python train.py --norm="rmsnorm" --norm_place="pre" --norm_eps=1e-05 --tie_embeddings=true --parallel_block=false --init="normal" --init_std_qkv=0.0341 --init_std_o=0.0 --init_std_up=0.0341 --beta1=0.9 --lr_head=0.00557 --doc_mask=true --dataset="wikipedia_en"
Each number is 128 + 24 x the weight over its row's rms, rounded and kept within 0 to 255. Layers, rows and columns count from 0. Numbers have three digits each. The size before them is the row's rms in percent of the matrix's.

# layer 5 attention query, 128x160, rms 0.112, rows 0-127, columns 0-39
079:117158139176140145115111167154114168117123151087101118145103095124156151141143120089127140101125067112117074137146127152
076:093114152143152140158145124136111118142132098111126146164148094126161169153159099143114130076115111135175117106163084115
077:123123136144164169167149139153077133125150110087083147136152098111145144126119121122117133111131117101202158125148086140
086:158103121126124070119113094133136108127116145164161127077183161129100060128124139119114173114137166165111162123120124164
068:161119147099104150126107116140151105110130121142164107122144146084101096143092135150097165094149114184142152175136118150
065:140138122139100102100114137122158132097131135137167104114145122116101088142137118095150137136127084135080117142082135124
078:173137115135172149149128123109125078133139135133122122131165114176120140192142130158113078113157139107118141139082118155
081:126131156101144104121109110160131116125086123140118144136162108143085107117107108151119105098135103129126099139091098122
074:144142148137155095109107106163178135118131159123147115125109118150110127122113125141083106150101157118124122161121136131
076:101116144118139097101085105121159147107108124136129115130154142158137099124140150157079197169158151139112120155117149155
068:153166153121102088099120123121176160103139147168152124110134157147119105130117162171119115152143125147119121150085165135
068:090102104120054111082111105129114155102101121115150111150091175126149117082149126121140148144150093126125118146109113120
093:110083120152110099117090092111132112136175093125108147079124148112128124093115138128069143157108193145137151151149163178
090:137157140159129141110102072132166122133143112131115123160184157173116097152143106109125163114162116108135109149132137127
078:156126114165141178152131146130138107103093118155073167130133125128125127151141121092154126100097144101167144102142094106
066:122108113110171132141110140115196122130112154145159127111084146124103119140114114125139106076086168128144165133129166112
085:116152137122091078099091179103145133142142157120174071169132132145122122127127171105144102117125093127086103170152167141
071:117159153122078105096140079137126148131142095109135119082151140151127115076108139142091154178180128157139145101112109119
093:089149135099179161138165192100092128115135114130128120090135097052162128136153146098152171117133119077090120149166156141
077:118113141136123135156133146113113140135156139150110108113157139120070140135178122106094142096134112088058108167143112164
071:128173107114121124120146114112083126163155118120112118132129091133145076131122141133115113191138141117104124128104117125
074:132130138173176166160137156143097094108146088168096159106138132165126142111133084153126179140140108114174115112146138138
071:162130135167125116127120116164191151095068134110120125162153115120138133170136126117139091107112143156107113146112125106
081:102110106130148153102149110113138136114098184107204107138116159109151137111108171112165109117128140130124146148130155158
063:147083142149153102140119100140182156141088118166116149156149157131146164085099102099135111130091085112136099145141155091
067:158092150132131115123103127125172135140122124141127126093128143145097115128115159125120112097163130154159164157156105144
081:113128124103123134187151152134049084127159113138128113139136119093118126149142161102145150123161156114058142109145102125
083:149165149125122150170133155125120146132116097126072112121162125130083132158138105115142114135124115122116103099093114120
083:123100151148123106133114105119139081107124120143159118155134148168105138107138125131088143090094141188161143155157114090
098:097151091074136126113117121102088165110121156135145088134146136093112146173144143084144133129139105102132088124109119134
088:183151145132138142116104166116130146151132092141088139144138142132108134124131114138127155098162132144161114124110104119
134:117125118167138107129126113129128117131119111137094107180076093092162113126140156137092121137109130092166117147142159126
062:140159124115118159158098113132104115125170128103133089100117110131119121140148127138141131101128134096052138114117131128
073:175153137129099141143120162156120136124157064117124138133158098119111131176136136086126127083198119142066108103109085108
092:131111123144095112128148101088088120152164122136162137099133166179136140117123145122123128143136160118133112119128126122
087:169184143160137160119101139160153118131150098131111135125128104110110117173156152130130158111169136103075094118141093133
086:105099158140126157112172129120105160099171137136159119118123144122159109082095143115143137127133148111136156138128149102
121:166183137149146164189129128136104131137112103094154122114157090105114122172179134130175153131123103128055134097151144103
122:143126122116145098135135105091130130132084171100111131126142143145125139139103122112158067151086116108161159138130156096
108:119110121070165146088153155161142150118180147135122147137118123051186132136105162167130126129150119142102120132154108145
116:138158107112066138130117142137145101087138100134135143081124130142095161153170111128068110114172140132080149115119120131
096:144127105093149115108136135111109121155148123141112107160146133086153166135147129121178136119122123109111070123125124111
092:135146143114114138148172165165137099090098128153148163120160117125116131175152096106172124124126136146076124090145118113
108:108123117085132120089118174136122127128136135128171079151119091102154152092160139091149164103117126122120076120127161124
127:104107142141169096080161144115107146138184115150174104149140103118135109068109112116162185116118129175130076127122128139
113:127123109133082139098084134128092104146122132104162131099150139127098155080141101118101087097165103176134129118107116129
087:109108135140138106098096063105121118158156157118121110162106125138154124069098117164120135156122096143178115150103147183
132:138086150130107143147123106138142122097135141135102170122144169136146126143113127163081085113144146142146210108144095123
096:163108133139094135130129163119140107168174130118185134117185152160113098112148124128119126088180131178096114125176123099
106:126098087101183144143173151104110107113134116173136135130147132072146124156094152126114132130146148133147129116153124137
104:122158152098137081117107135140141123157141164105123125159133109111174123102151135123177144136145144110084084120117170142
123:085150119185119118161116113139117157157119102141102131103111160150120132093171157134117123145149143088093136115153133165
106:182149098154096170125121168128114088134131089145180121118137145123114125127152129136105136143159113160117159117168115106
114:111137119124081130144089112151154114135076152102139148163132134140122122127149109133092058107120100115122159117136110113
104:126143100118141142110125134154132118153115113148125151138130112126142102037128108084152106106091118139104140115096138130
120:120141151078187122132122099127100124157127150128101148163132116086201133121127130143173157132134117115131095106106148090
127:151111118129184169142165119104101119095136125147081150126145144107127127184116110144141116135157144118150155103138109120
104:127177103124138122139145148180121119127061142124118140161118083082131119184147118121175118169121107112092122127162145124
120:145144123143097137099087133119132110169177148118166123095187149139118135088141107141101123126173084157134130105126134141
123:155134140148108172103105171098123135125175163132186134154134154121156117089125103132136119113142131109098120087120131131
124:111120158145121085136126133138163163132103116106151092129122140171107128114122149120167133123088139130138148177130138132
142:148086113127100119147152111145140083113144103159109151127110145130095088094108131152076119109136126181155170123139109160
114:122093150132114118125133145126175141126112176112108123177092113158143094099105133136107124156099147092149133157116146128
128:110160102118162130205125122174105133129060108140080157073097106098096134150146144125144091137103082106137181113160132124
109:142106112094114142117126131151097172155094110115087144123125125111140167138161118141137125155167098055143100154086141135
104:156080109098137105168150148135114103115166110177133148094126136113120106159103104081153133099131114139099145141147111160
083:131079155090179117144153117153156131110158080169103134092122161104120136153130094107130138106119124117116185146128134151
089:103154146147132096150117117100134089093161149136186119133149121147110112113074139111123140096097134156068169110132132119
090:118127135136117108164140096096145126119097169137142160143127147136107118151083112129107106106107133152131139098122109129
091:086149066114129107099094124143143138144109153099138117175131098113166142130135171132156112163158112123108097134134119138
095:156118136131133107154117113109131104150192109176136124104180167112111123169134109098117130114153094093090151101168122140
103:159125169139158107154144100095156107101171119153132102124146132145122124129129123113154146117109149161105123145132115146
101:178125172141110142177146148113155141104122123110145121090139150164114136154116131094117147099143160137132165114131131114
090:161153128107088102156126101093149138139105132117123138140110139114112122136055157138091092147106133153109130122126110135
100:181141143128104094127121085095135084140139135131131143138154107143102093134092103117098138112082109124104122060109112128
084:119141117140157139176134071093133114136071132144108104146106126068126137115099186137148119128107160107134114129149120134
159:118117125153150123167154092127149143109084131111137124126112170122117158126079145161109104149118156137183176137152132117
101:133145082118147156135129118113130102137106095107121118128090135126133163154086155133084120144166162162130177117136137167
106:086133101087131138049105139134139172143130128135148130143133084133148121111206114141149145131118112085131097134112143128
099:157158142158135120150130105129129127128137113119147132092170158163093109162150109109150127103140120143133159098130134077
107:161116099152147098173154121115128132120123101116128148108140157134115120169078128096097106156146150156155182134167138126
085:114098115133149113156139080121148074144127147089122136172089099097159126140071129162107122123103139132126119111125132147
100:109191115127136118176118121124065154134118120124133144164077098139105117170116135114143134126114142159127111138131107071
095:122089148132113117098062159121101140123183126146076137125120093127153143149120120105103113119139101133134117112102126145
102:112131119109146107116148104118160109113120148121131114166086074072169127104114142154165126149083145129129089157140128159
109:062151104125119144086095152138126147116126116104119110142127105104146164118192155172138133128117130097111079154125118157
092:163164135133116107143134105110092136137127101141159120088157174140094112122105112094110106123140119159104170083120136114
129:164118144145166117166180117102112115127126133148123125112123157159090118122099131096151137118126144175153161146147147095
093:149171138158120138122143115144145183127119098139144121108163150142070113145179111111136122106123115125112124071132136103
121:170119158131176109184192087110108111123120122132151140116128146171110105138081106104116132129109153148149170117154143094
096:137084131111176096146147096120159095117121134117140130168091092128135087124084116125123116131102149116170137117123145113
115:115162141129113137074106151140146117145120139099151102145152099096160138111146128174131161150137111123084052113112123160
093:122117150112170109142140097066085117085162115182122147101176144196114109146098111105092129091119141136178152101166132096
097:139100124133176106157157069117157110123088131099185121161117101130109095126100104160130118141091151135142147140115160113
081:144165121141111131140132133130128166115105099134095112134151154184124142155165148121128109074155126153158123152178101166
074:095108130124121112120081150114074147145156116148120115134125089155120119145151151092121098113146110148145154150112155121
104:130048127095179132109138128109131114113114139140115122160100137152144129132105120090124130115095170120184154184108118138
120:135165109139108093097128101132169131175129158098155110121126080080164100105160132171147138174122098128120114103119141158
100:163064156171133153148161128119160121103142095100138140099113151112124136127110122136088117138143131122169170132163094127
103:137174123110127097138111137099101126121136139112168112106146083133124132127150119131136141126097126108118112063123129089
085:121080138122175126127121124107160091125115154104180118141117096136101119100123111123141178128107152124163088132077171093
096:117134133114104184051131146151134121126115170109110135144135142066140103117155160142144132126141128102133121148125109137
116:107137145090149092103145143128132159158107131162130119149119085131128099133138099091177156110102103116128109129098156108
121:110136115083137122128101095128154134155128159103129102105112109084136125131128141134137147151109098145140093096086134124
090:125117084149137134158124126099120121119145120147132138122137138080115162126155139124130108143118126114116156157210083155
085:152183123142080099106106129167120142167109097134160124115161114106139137126144152139136107123146096121067119108136119136
127:122167147141097131139142122153132130092132105147137138089166154116108136142141098154141130119153091130129113091146100135
081:145153096115126084146111111136155146159137148128161111109133074112108112091148158135134150123113122081095100086121160111
090:134150128138148086129127105105182119114126139118166096090126087108128072099113135164134161133102150140139109104164161140
094:155158085161153143164124123142150124160100153082106136124136127150117119134119135158155131182127133155108147140151128163
074:081086115125170134122142104125102105120127128148103135172087106160132118150101109084139129141095128142148139193109138139
118:132083123130128165142136133142148087114121123115096159133126174119132137140127121141099072152135139141161162154134107147
103:123123129113093106068138124144126143141132128159147138092122074090093091142152128158104159146127091087083096146151104154
125:117113111152153131148134113145177124127124101106138114123118135105120154136117155163113123154152137161147156134146141133
139:141143117101105112102100114108143187154148130132161142126131080118111090135146110102132138112122109120101081106086128122
115:118134123129106114104123055121150183131120111136155124156096103150110108124161136111135165099103097102143135132109133111
117:121155171136163088100137113093157125094147125146142119064159101115116144131136125112113142135096177160146144130148157142
076:103083129125168139139124151101135092106093144118113142117104140168102117160144123124123124147125114160152150178131168117
109:153135127130096136132112138146148121141137129119104136142140092109138084118135132098155154151143125128119114097119137114
089:140110163088133124093099117113138144119165115160134116125140138119144137134079120105075145124152103122116089117085101169
086:108137144118127165058099136124132188114150116117112126143126139129141137158178145152091121095136141125154133189101095149
119:130159107115103113125113135164127175148129136145139149160125082122121090137149115116168154105144117093095090089123136114
080:143127105166140083152143108134091099120133112174103159115138122079115112178116131153155136141104099116081128109154100161
085:109147121171164161128150136066136094094159158157097126121123129156134145120153103129103171091089137160151125136108115128
086:137085129130162065126141082106113145123144109131143123091093122152124098137060121108125161144108160139154126109150134119
202:130137125108114133125110158118098120155148150154131153143142090124132072124141120096142161106148096096106083098100124108
083:095077123115159107133116125135121128102096158147161135121118072131112116105163124089120144105131142122145090139093168128
070:093122125101201078141124104123141146133116083112125104098100125140142119162162128104165149098141136149180115123153165090
# layer 5 attention key, 64x160, rms 0.106, rows 0-63, columns 0-39
095:107131105124136135131145125165107083127091168137137125187096123133139122081142141126099143165145128083136149164140154117
105:110135094100104138085130117125119129146116145113112120119132110117154091137106116178131077137103148125122115136126112188
115:177140153150091152129110112115165142149107120102148123143173102125099147141135126147155083128126091159101124145109118112
130:154151142116093154158106126102149158113129100125103122077162134136107130166121133115154098131135128131115144088116118131
088:155132164113142128134117120089129145098152105120125128083137128121145179121108117108170117078108087128154108104132109119
080:087107126118161108139129100094129126079111160158140139097122119138134086078128119119101118116129158126150121115134178140
078:083083107086159110075142108110133151153104155090109138119135089120168145080152113169158079117094151120152097143159147169
095:125156128138092138157139114124096125154159133136116128082096130094132137170119147160100129137117124114091151113168120139
077:154094144123104126133165118131101122157111124146127148143109137111144148100114097126147127077085111110141099144131088151
072:131115148114153142140161112132123129086099132178145106141128165136125143119070110099155122116129096152115113097176139119
106:086092172102186123154147123125086147080148112173122128106134124120143161102108115098180184090134139097122107100137119105
078:126041111140177098113156114112126093138129115130125100149147113151101105083097108113104137114127137192145142135103135111
095:138096154125136112122160120109133142095097144113127143176151135143085086124131100128150124088095123201126104122137096126
081:158104113155127122146157112140119112102116140124105106146175125137129155138143131147103084139080158149143137154178120122
074:112179115119099124117136131130133107151156117115135126190089107112166104141149181160144110185149147095116123114109143152
083:128086142126138136126169104143079109114111122174111162154120144122128112145104092117155127085088118099103105120134097121
099:115089158089160111128166140132085129117132127145107143115104114143129117090148085105170188095106127120138127133136122124
083:148104115122136135137090137117170119132140143115139087135139129178120146132143134148124142161132135186154136168133132099
091:133162096126098140115103179153149151123125159158133151151091142157146087120191149146141132154130125122127093116102122120
108:117090110139141146157155107137112088135145138114138145134098085094143109110088117152163143146117135129115142133155186107
097:128149115162100109120070126113159124159156139071172083124129129108106162123144187114107124199172157138127140147158159136
077:127154134132065124113097112151132114117143139140166151129170145138106144125145143184102093116147090155101129089132114153
108:092084141102125134134157114150101106113106119189086157121125137121122124105098090116129149083094103097153132152120133112
083:177111119085085146117097144110141119167106146140133120154111126128109106137118117171148171165113129118136113125136067104
102:145075148109148133119133136128119128102115098165075176141124140168114097131107076100159151090119125103138155136120089139
082:164134110099114125132092154122143094181137144125091140122108148153137126127152123119115108156119155142122167191133110106
103:118126101129117077149114124129146152155143146096156087108109113077141117113137191160114149159164174146113168143180163137
108:107128115171134119144135122132121120126173151112161111117124145100159148107104156129089109119114132134125151148170172148
101:157161106087112126145117140146129143137118139151133157098080127127113088123150098108158178142123129078106130100096134122
098:112137102153123098133130144123119107145128137097181088096123127085135137103081176121073116143156145109137142128176152117
080:120123132139101178126135179144093153145121103170119150152124142138129103116146106103114129158114119112130119124133151103
096:101117102137105113168112160121121154152096130109154128108105128108124115129098149131119162143144081142105130124097171151
131:103129090177152105150135128118143150151119121062179074101117135118135130122102151125126095160109157122118117138188169130
078:064117104172139119100129154145094169135135099158162114112110159111157170115086143128089141155116140098144116126151175125
139:133140119109134130124113123102133119123148147116124139110162133099116148143158109177122098126148114140125143127131086129
093:086111094114116096139118098145128123180173172145131150105091144123159142102127156139109128167161127135136130140164159174
154:154095136154161095140134116090159139142136122120156119108129140147108127157072137106099095127122149160150122130140135140
085:101157152158154099091150139120124162078173122159134136115140118170148129162154120091167139174128160115146132119106128137
118:102113107170114140122088117090130124145105165107145107129102140143132124080154154146100091138148092122146136132112154121
078:160131156126182078169120119133121138113136171126151137143128120140131128111133161157140162111128172149118102148123161096
075:073128115149118158110180134170086149123119082118167121124113111109137131120160105116113123168127102102120145118191119140
112:098089118088132137107105154134128142147142152133120153141124122119185117071168131164147152127144096098079082114121108154
099:178138140117134156153155130133106123128112153163093218148132109181119088135141092121142132102122123120142160136122098112
145:125103106120135096125119142146115124164121159122152116153085113099137090099130160130084163143145143147105125159143159138
104:172095114143138094122139122143152129119160147132170131137100117148108109155093168116123147101126169136116097145126137135
092:142141117170118156095133120139105125132162102137125117141131159134173154101117132138085104112170091121132124122142114082
104:136147139135085144129105118108164127113123108111119104113124142119119159131134121120152093105169085134129119103109113099
113:139167177112113147175139119156127127094152116126120134112152134126127164129149125133128148143126157124136158097121108124
097:127142147117073168129079128140148125134163134167090144089157136126138161096175119140102160135204086116154132108123107145
092:149120117068123105132128114136116114120150182187136150143156130123128083144169117148090173073099143138137113122114084159
094:159113164108127094135140141124190134108140134114120110166154128163149138136097171047160117139163152103117132163124162098
095:119159095097061144157118139140112152146085128132109124171108150097101137114151164141199113168157166078082107143141090116
090:137117112119120152109137127104123093134127153126123116109122127121154128104146105163079109109104083107182139124150128151
102:114152177122098152134125132128104129130121114105135128129162148106136165093137106135102100161126086120123146125150108125
112:157127095126090160136116130153135118140116118148131150125098152133086140115162114119133150168113131133097116128109121121
093:175124128103166093121127133115135148118106169112137144136136100107111138113151153098164098103115144134122105188117123073
095:133122131134165113142164115125097112168171147140109136148113123130158119117125131126146119136115176083123086068138120125
124:118129095111125144099122154107145146129092176136124161158110125138131066113145117141165126158148149093120110146118114141
107:122127140127092165088121132119158098124140122127096129119146117109125147118193135164134104098178056156123133097122094105
103:165091129148085141156122130124140113134171080141131131139089143115168104160081136109111110150164118151141129125126145167
101:116130118141125136129113141133175142115084129102124114141130137165076163165132113160142149136104127143100155196147142138
080:133117125136160118101144136131139112160124086142140129086129117160082130149154123131133143143133115190107139109120111090
116:167111146140138079147127131109171165104123113145151123110117121153081122179099129051102153140090178175151147159138174133
112:106156137126158128151125127156086109152085193110155136170133132124115131103139122170167106118065136139098130135162095099
# layer 5 attention value, 64x160, rms 0.0721, rows 0-47, columns 0-39
105:098141098124132106122088160142114110108145120169095138115173130143118150165108089156131142134089107154170105143105078075
088:127149084094117115126176138133106157131123144065120133115104150098136122159112136120122109175152150159163121120154128149
120:123111080112130112090129158150130146112081118150130139059121135143151132143089129101097164158111115138145091129054129092
096:150139142109117125143090050119108080073110154106120133129126102131109107137138113136145115152111136176131128095102145109
105:119129178124160126092105102110151106111162141112140132105144114152088167110164096162142182097122122115102110139109148110
098:154129119138134129107083123128124087144125140088126105113167153132093130156124141106120123097138125161116141126114130107
097:116150125051133141123107142115148106145110173119146124143093117135098103126136109217116153146111152093157125123123167155
092:110051120181121164146187095135115137125123145154125136152129077137108073129115143115130124117149110116098121115118134128
086:105113156160077139116095102144096083097108149128154112123142124107083146126134107096106147094099107118121092158123148165
100:127152179092114127087143108149138130097154128123140124162121131149148170088133138139126097153080140114118164178111147128
095:158152128162115126127118112114129127121118091105141106119157136113073133174134122118135151125112104171120096143150134173
091:153145148163107134133132108095100080102160110144140103147132169152167115130113121150075132124131149119127085133095090147
108:098171137090109169128144164104133159111109121116144129060147135077147168124096138096191118151147089098110136126074122152
115:161126121091130148098122117134162121124109100132100118143150136138142136133138129112123086123110134153190136098128163093
109:117163130136119118152121121161101133108149113119142099155126114080137110112126120135136177109157159129106077137150107168
107:135129136106143136155145129116136089124140153151132153148102131149127107146134134097075148119101122108158141128116107092
116:110123133147119114137144156126118154112142083143152117123129128129152114127121118106142066141124107142100137122164107166
094:144137158127100124083092132097155127098142092109157139128133131132048181156143093127088096095149150146092112154135152136
094:136131122140149114114139129147109108133132063098128122138127112103093165144112134100148169118120169114094157130147138142
095:141084097087103143145128127161142132151121101123117122129088159162143118134096168168121095170121121099127143138184120108
096:132127109100135145118151120092139139115154142135119148125131183116154141132142103117116165140135106106124162159106143142
102:096146131126096099103105110111118131108152106104132135118123114143148135161173134099086129126135112092094121125171144091
108:092134166076108096100129137112126103093130189118175146088135125132163151147133139115128151166113123125138106127128152122
104:124099077095137133111159112131116108104123155121133145090110071095133127162097118118094092125087095114121135152104098141
105:102133121146123124141129103156136145124088112097104117160114093077156139134094098134093113115123137096150123146122140156
091:101114092142142121145139155136105147127140157092168131181059104119165152074129114113143121102128147097082150154099127131
097:117103118114152124089143157127145136129136156158113162161105137148112121148116121143115132159112121142163138153176121168
100:101110133091117099114174133086141119112138123141178146095131156107096146126126146132124124113124168125121154132134140119
106:131088118130157137170140112130120094117138157091088113145148104188122109083129116101146112129083082110146128139167136171
090:140120101105109189141147133147140166125119112133097128144120136136165125090128159116143116116148156088114160154180143158
097:135124118136161136153116125095150145144093102102133138160119161180058161142170147142171086128124192097120111145164147146
093:113128158075125113087138113109173123105116091129129104099155153128101121152134126120156162130121144173145108141173119141
100:171155138141163096138118107118153145157096109123137112132108117155094118192167122110097123111125141123120078088126117138
104:125125131163117137090155137141134088114153125114124123120128137078152128116126146109168097083117155100152131150143171105
096:142057137090154097104108130147123118140116107089123118105098099097127120145113108123133115114115128136184127168118116104
106:117124122169106105081091125096120090136137201080114105126172161176130157136118132134169100126114136114146147132164165149
102:141119107117156132142122136118131147115120136128128112127159129109084149188144135073128078115140134135132107135126127072
097:130082083124110111158122156158142113125151110114098116139145182158135132133150127121106169082093107114081112146144114113
086:098126120130110142128116156118112099141136095137131135149150111135186142082130120128185107134118128093135157119149109181
105:088118148157149125096165122126121180115130103135136142106078126142130128135160135134114132147132151109141129106188124125
089:126146145103156141162109130149138117147116148105088132119133144156087098128114136119131103130119127183141139118071142133
095:136163137148146143163138136163106161142124083134102120138115096105198104122117133112111076183152126127144137096132071076
093:115127109152110142122173136143109152109092104143110125116131103115115137095108116122153147132116133124141126134101127180
089:111152167129138109125162131154125059107110116146121128151147096156088107139102106122134153097101185155126091150082137139
106:146118140115144122141127108140125111106153138151149135170102132128135131125105100156096155094117110123132116102166122130
099:116143099126142128106139142131119120116125108114145138101117181123145114138084146089120118190121099085094144148132143132
103:122151118113121129137101115137116145108111160164113147163111113118128195078131140132133114125164118095135088118142167149
095:141155103144126133144121144110126138108168105127136141158153172140105169160134143109126117095130129136137118149073111089
# layer 5 attention output (transposed), 128x160, rms 0.0796, rows 0-46,64-110, columns 0-39
091:130114158137169167115138140138151125139101147145090165120099101142156125121157127111103136119150168156134087121141131155
094:101119110146086159159138086122118102098120111120163133123097144107147142114131136108140111145131124065139108146134127126
096:114124164129067140155105078136157154166127126097102106105136142086184118191132119141126100124114118124122092152152120174
100:103128140120162122111152146132151142131134125118182108146140146155133126123123104128173126069153124090087083168150095150
103:168139115109117136110130175132114121130144139162104137156116097147114114111137086129103116135117151158170141108086113148
095:139105144102163160168158192133126144127145122146104094132157120143153139166138125155146149108095119148141117128148108138
098:110119134165077096134118143154086131100139067167196118127133161163113134097101107135134106122116078107123115127093100105
103:135157129138176063103114098157137155151135122117179101155143143116147126122114131096123171112125131143098128175156093128
097:126143132105155101055135156124118144132137116156140119165142152132125110106149099107098146103148092130122139118147077127
105:099124108147151129104095129114139106154096128152180144106129135143141137091132111150142146104138085105083121121130122119
105:095109118087130138112155194132106126126159133147112133149148107139125118116146132128123117113119134135135156104120119119
092:149120125112136118093086154102125123125113156177143097121107104116105136125136096166104125113139098143104128101134148097
102:091071118151118148131105124110105109140119130147113144136137154141112119111137116160107144131097112149103097113149121124
109:156148115112149120143151144161068118111116137133127136110107087096117117110113096142134148136109135099145132133159100125
103:101122147122081143080104126136142146126115124177091137110114125142095122139114104117119115117100087134149155093125114108
088:126141120128100116145106078101116141120100113140117124105086101126134130134121144142138097177138132145115118141148140102
110:158121113125146137091103099136134128118147131121116150154124146126089134137170124118100147139099130150125155121114165090
102:129127126111163150126143200144107114122141131141106126133100102106161139151166114129122131116113117095127143100123105138
097:133127128139097151115101094110108135131122153204091171153099110161132116088157135150103134123121123110169191133134081129
102:136139116133120158147118135128151124110105144128111143092174115111143099169104124101127136128131113151131133069128164097
093:127144127132086116131113128125106111158114139143174148123125103139159152095155149114129086110115121132132144129149089138
104:157133120134188140114196124169155145146161132104143136153150142112084128081167104116135154128138147164160095147146149138
102:144136118120118129119116102122120131127138139129136124134092131153105143110109069180083144150149127150086158155113089137
098:179134134142090145137120099147160127161119109078111121129148150132169138131176165087109148152161138138128105156145123078
087:127125120113110139137145123164172134131133130132126106091117158110130154175161162103138137130143129103113119159105123123
100:141169156142108100103152062107168131136117125168115163123155128138158151131130138109126113142151142104135130156118121138
108:118153107145110122127123154135105111130123085111156112130128153141120144062158126106145128094174143108116111122123100130
097:120133067139104162153114143127097122079130117111115124165132132128149139090127097115147100142153112130085145124164097107
102:132146153135188104105152124150154131162142134139153151134120133127181175151181143135122153096173149134141136145098108148
097:111140137161101129131090086111122111137088120135133157107151110117128132157142185122143115151124098141161118099126181102
099:114133115149145116118162176173085118122158132138153107165133085091168077126125126122151157135139131107110158125169112134
097:151145088146147147154164164143088169104144121112124138143126096146111115106107127126135111149125132171126164094151075113
113:146133148112147123142126174149125108121170140131098076122115096115121110138140144153145135119128139118077135160114112144
106:085117081114091181170118120131113161142135110109112144128135160113142173148125170109160090140116104144127199102165145151
093:140161133124085119109127153118141148144134124176132107155170089176135120113120130132115142134161132111100079126137119115
093:132101127114154152151195168119112141103166088154148153128138155125126125135149084118099127097173141167194118114086124161
103:116101128126128137141147145094096145138153114129105152153157110145172111155141128130118163121115149149133096146144141164
085:143174137135124146150096145115109141134096141166133149104093089124168130124115152123123140149151121137164118124118125114
093:110126128147131126069103112130130118154108158182163137124114158163133128110097099147123137092171166133102121124116154108
103:120126090151096123109167103173130138141140124143139118138102122085139138102071153122121132161117139120103146147117099108
097:151105112123113111131115165110143128147145113151099085157176130136127103172142121170124142115153113163093090135147092144
101:113112140159139103094148095150161112150131141140176125127116150122126122118106156134145171129116123094085108163172161128
089:128132128150123117118135079165130140157137115092181109145125160078107110104105144091153126125137159097157152148150116108
096:163138116123152119080113181104098107109133117162123130182118109144103155082161085137111137111124123096137151110141096123
072:144118138106118121136135148114136152151114142121124138103125110137151113139144127096116126149156137167114125107124145122
092:089105083187108130089125092126123111147138137148125160148126158130148152076166130122106118124130128120110134131167121122
089:121146139118163118112129063131146156156127143135119143131136095124147114134119085129136129118148152126153152138076150154
111:106126116139117142156179084141088152155122101093139123135187180131106127122156138144140108131134129118155177110152118150
096:146163164124157128100088172129157096138139110151103114128087158106128139130174120134119157120140140139072104139066115163
121:107125156127154142156129135108117122131092113129130142118130173156131159104148127132105107083163132172124084120096111175
100:105133120130121135118093144122148120126144123140140140100127129133170167126094118123114116139136116155103110110144103119
103:123115139166108113167164113116076174112148137139156106156145117132124133125080145076141102126108121119203134129151132114
096:122141127103111101109094115121164143129132147139146105101121112136165131128117141137136130139167135131063092135169117177
098:120137113132123116127155162119071147115123116127120138127131122141158137117120122126142141133130095096108141126162128107
095:146130130103125128090120145102123123146147142107126091093104109156127113137142136138100147131108076118062116135134143109
094:137121120156126108133146153096087146095111128109171098138100099144121148131064143093146099139105090129165093091160136116
100:105091137107112109134151119124120092140104124133134148143136120124126098151114116137172119133139115118156111163116124151
093:130155109138141120150126181104119160121149097130136094099133096133156149145100163104126071133145141117116112081148134146
093:137145113130122130172159178116107162115112113109132111121107120132104094149040133135137099128105085102092102130145143109
110:151106144105148099128110127102092093126084151142126121128117159178078159101124103122135103107176157169123106104081087161
109:124132138130108128112114049133160127165174129118117106154146170120119122151182154130141118129098124099150129136108111137
112:156121129114113096171149186108115113107104139125116152075108098148142141154085153110103108124193130130104069122119163123
117:115131116162124169113130123167145134143138101112149150150148153080128095138154105138144162137085122094154161147118132106
109:137144115128120130146128171124089130125132098101157130122173073086110114136075147151124104157150090130144127108125155137
101:094118139151114096151123088129109112135103128120179143131170142084148137142094152148161136146142116112182092105133142135
101:141108139081102094185176106101152088119123147118147097144125105141121095172069133118131113130143160106114097150124130134
094:138167138102114133100067158163159095126130124144114117112112127066125119140178118122145138097176120137096102146087146174
098:117131154166182096103108114134143105114090087139174159126139158122111109124130092129166138121137170128141106135081111141
092:075083131131120144111115109143101127109121123110070153138139133110163164150127152199120149135114152139134149143137129157
104:084099154166115130147150124113081124176123106129141128173158162096127142128121110144134138128117117118149126148122105132
101:092134121137114139125142104135112138094131117169120120135156143149128139100113081133165094108174126151111137071129087176
112:116107165128144142162138118091148145115108114158089166104115122164123122128094167089089116137164145152102091109137149149
084:110124168117168147145172152122135124121080142157112150143121105156101106144116095086110123131131156178122135126121153087
096:126123146135171142115149050161138156122146112106127146151155129093121094091159108109141135137099129110166170125104144116
108:143147121139133127116069156163088091135130095148170118139111139067127101138149095119133162108135109130139099136075119149
103:123151132132128141122128092111176163129118138157119130135134099174109165100104100081136110174107146146091095126191129106
094:145134146102149112119088141156173097112103136131114153099135118135089131142154134134138121103161156140115107142067140126
097:163159137086139124068091144131084094121135143116088126131113118157119121138188142148156152129135102133100085166108149138
097:129160091152123098113067149153088101168154122116146103106125108041150134140142136136119150115166136093100090094118118169
096:146134129140135138148207111138091177133174101133107143125117127150150109121108143141104118136087080114138156137176136119
099:149117145128151128124099160113195099113114105132159138137129109099150115126104128123110143122143159155120079150079134113
098:114133112126138129142158104145045172131156105116094138152117119113119134105122137120125116111097082117157169114157134114
107:132127125125091108093095123129150152125119141136105102148134113141139155120121145135139105156148164138134146094170103140
088:123131143130131161094082191128145181145182125134128106127139142160105171117138127127122086113093122146124155096133111134
105:160132159133140132095122103132125112142106114100150115138125146104119116123161087157122159116122157130141104155110134150
082:147104136102149147136141106128108090142099156104096159142104122145082112118104133149116136134111127130153167135128140102
104:160132134134198144166173136127077140114133123123087111138147163130085093160135122153129107130119107133136148151102146098
095:131138105129106125104129116105125161122171167127154077141128101153137130071105117087126112116115128110128141121160112110
098:158128096089149141153184127141100148127158107112050133150104129154104105153175133152127120147079118115129188124134122113
100:173131118114141118129135124084110097135145150138087128102078113163143132123135155134097108129184141142113091149133107158
097:143112116129087113177181124092096139131141164117170090136130111151122101144069160095142104140120098098137112137183125135
124:107139112172097151145131131170145146135152095118145129135152147066147104143110128152142118144084114083139148149148116099
102:169115150106169121132148122132106109103089118102152144158134130139123102131152099135144141111152154149147131122100132170
099:125107165150126144166133119108091142109125135135138148111122141146135114113082167113107125116113103146157131131149133091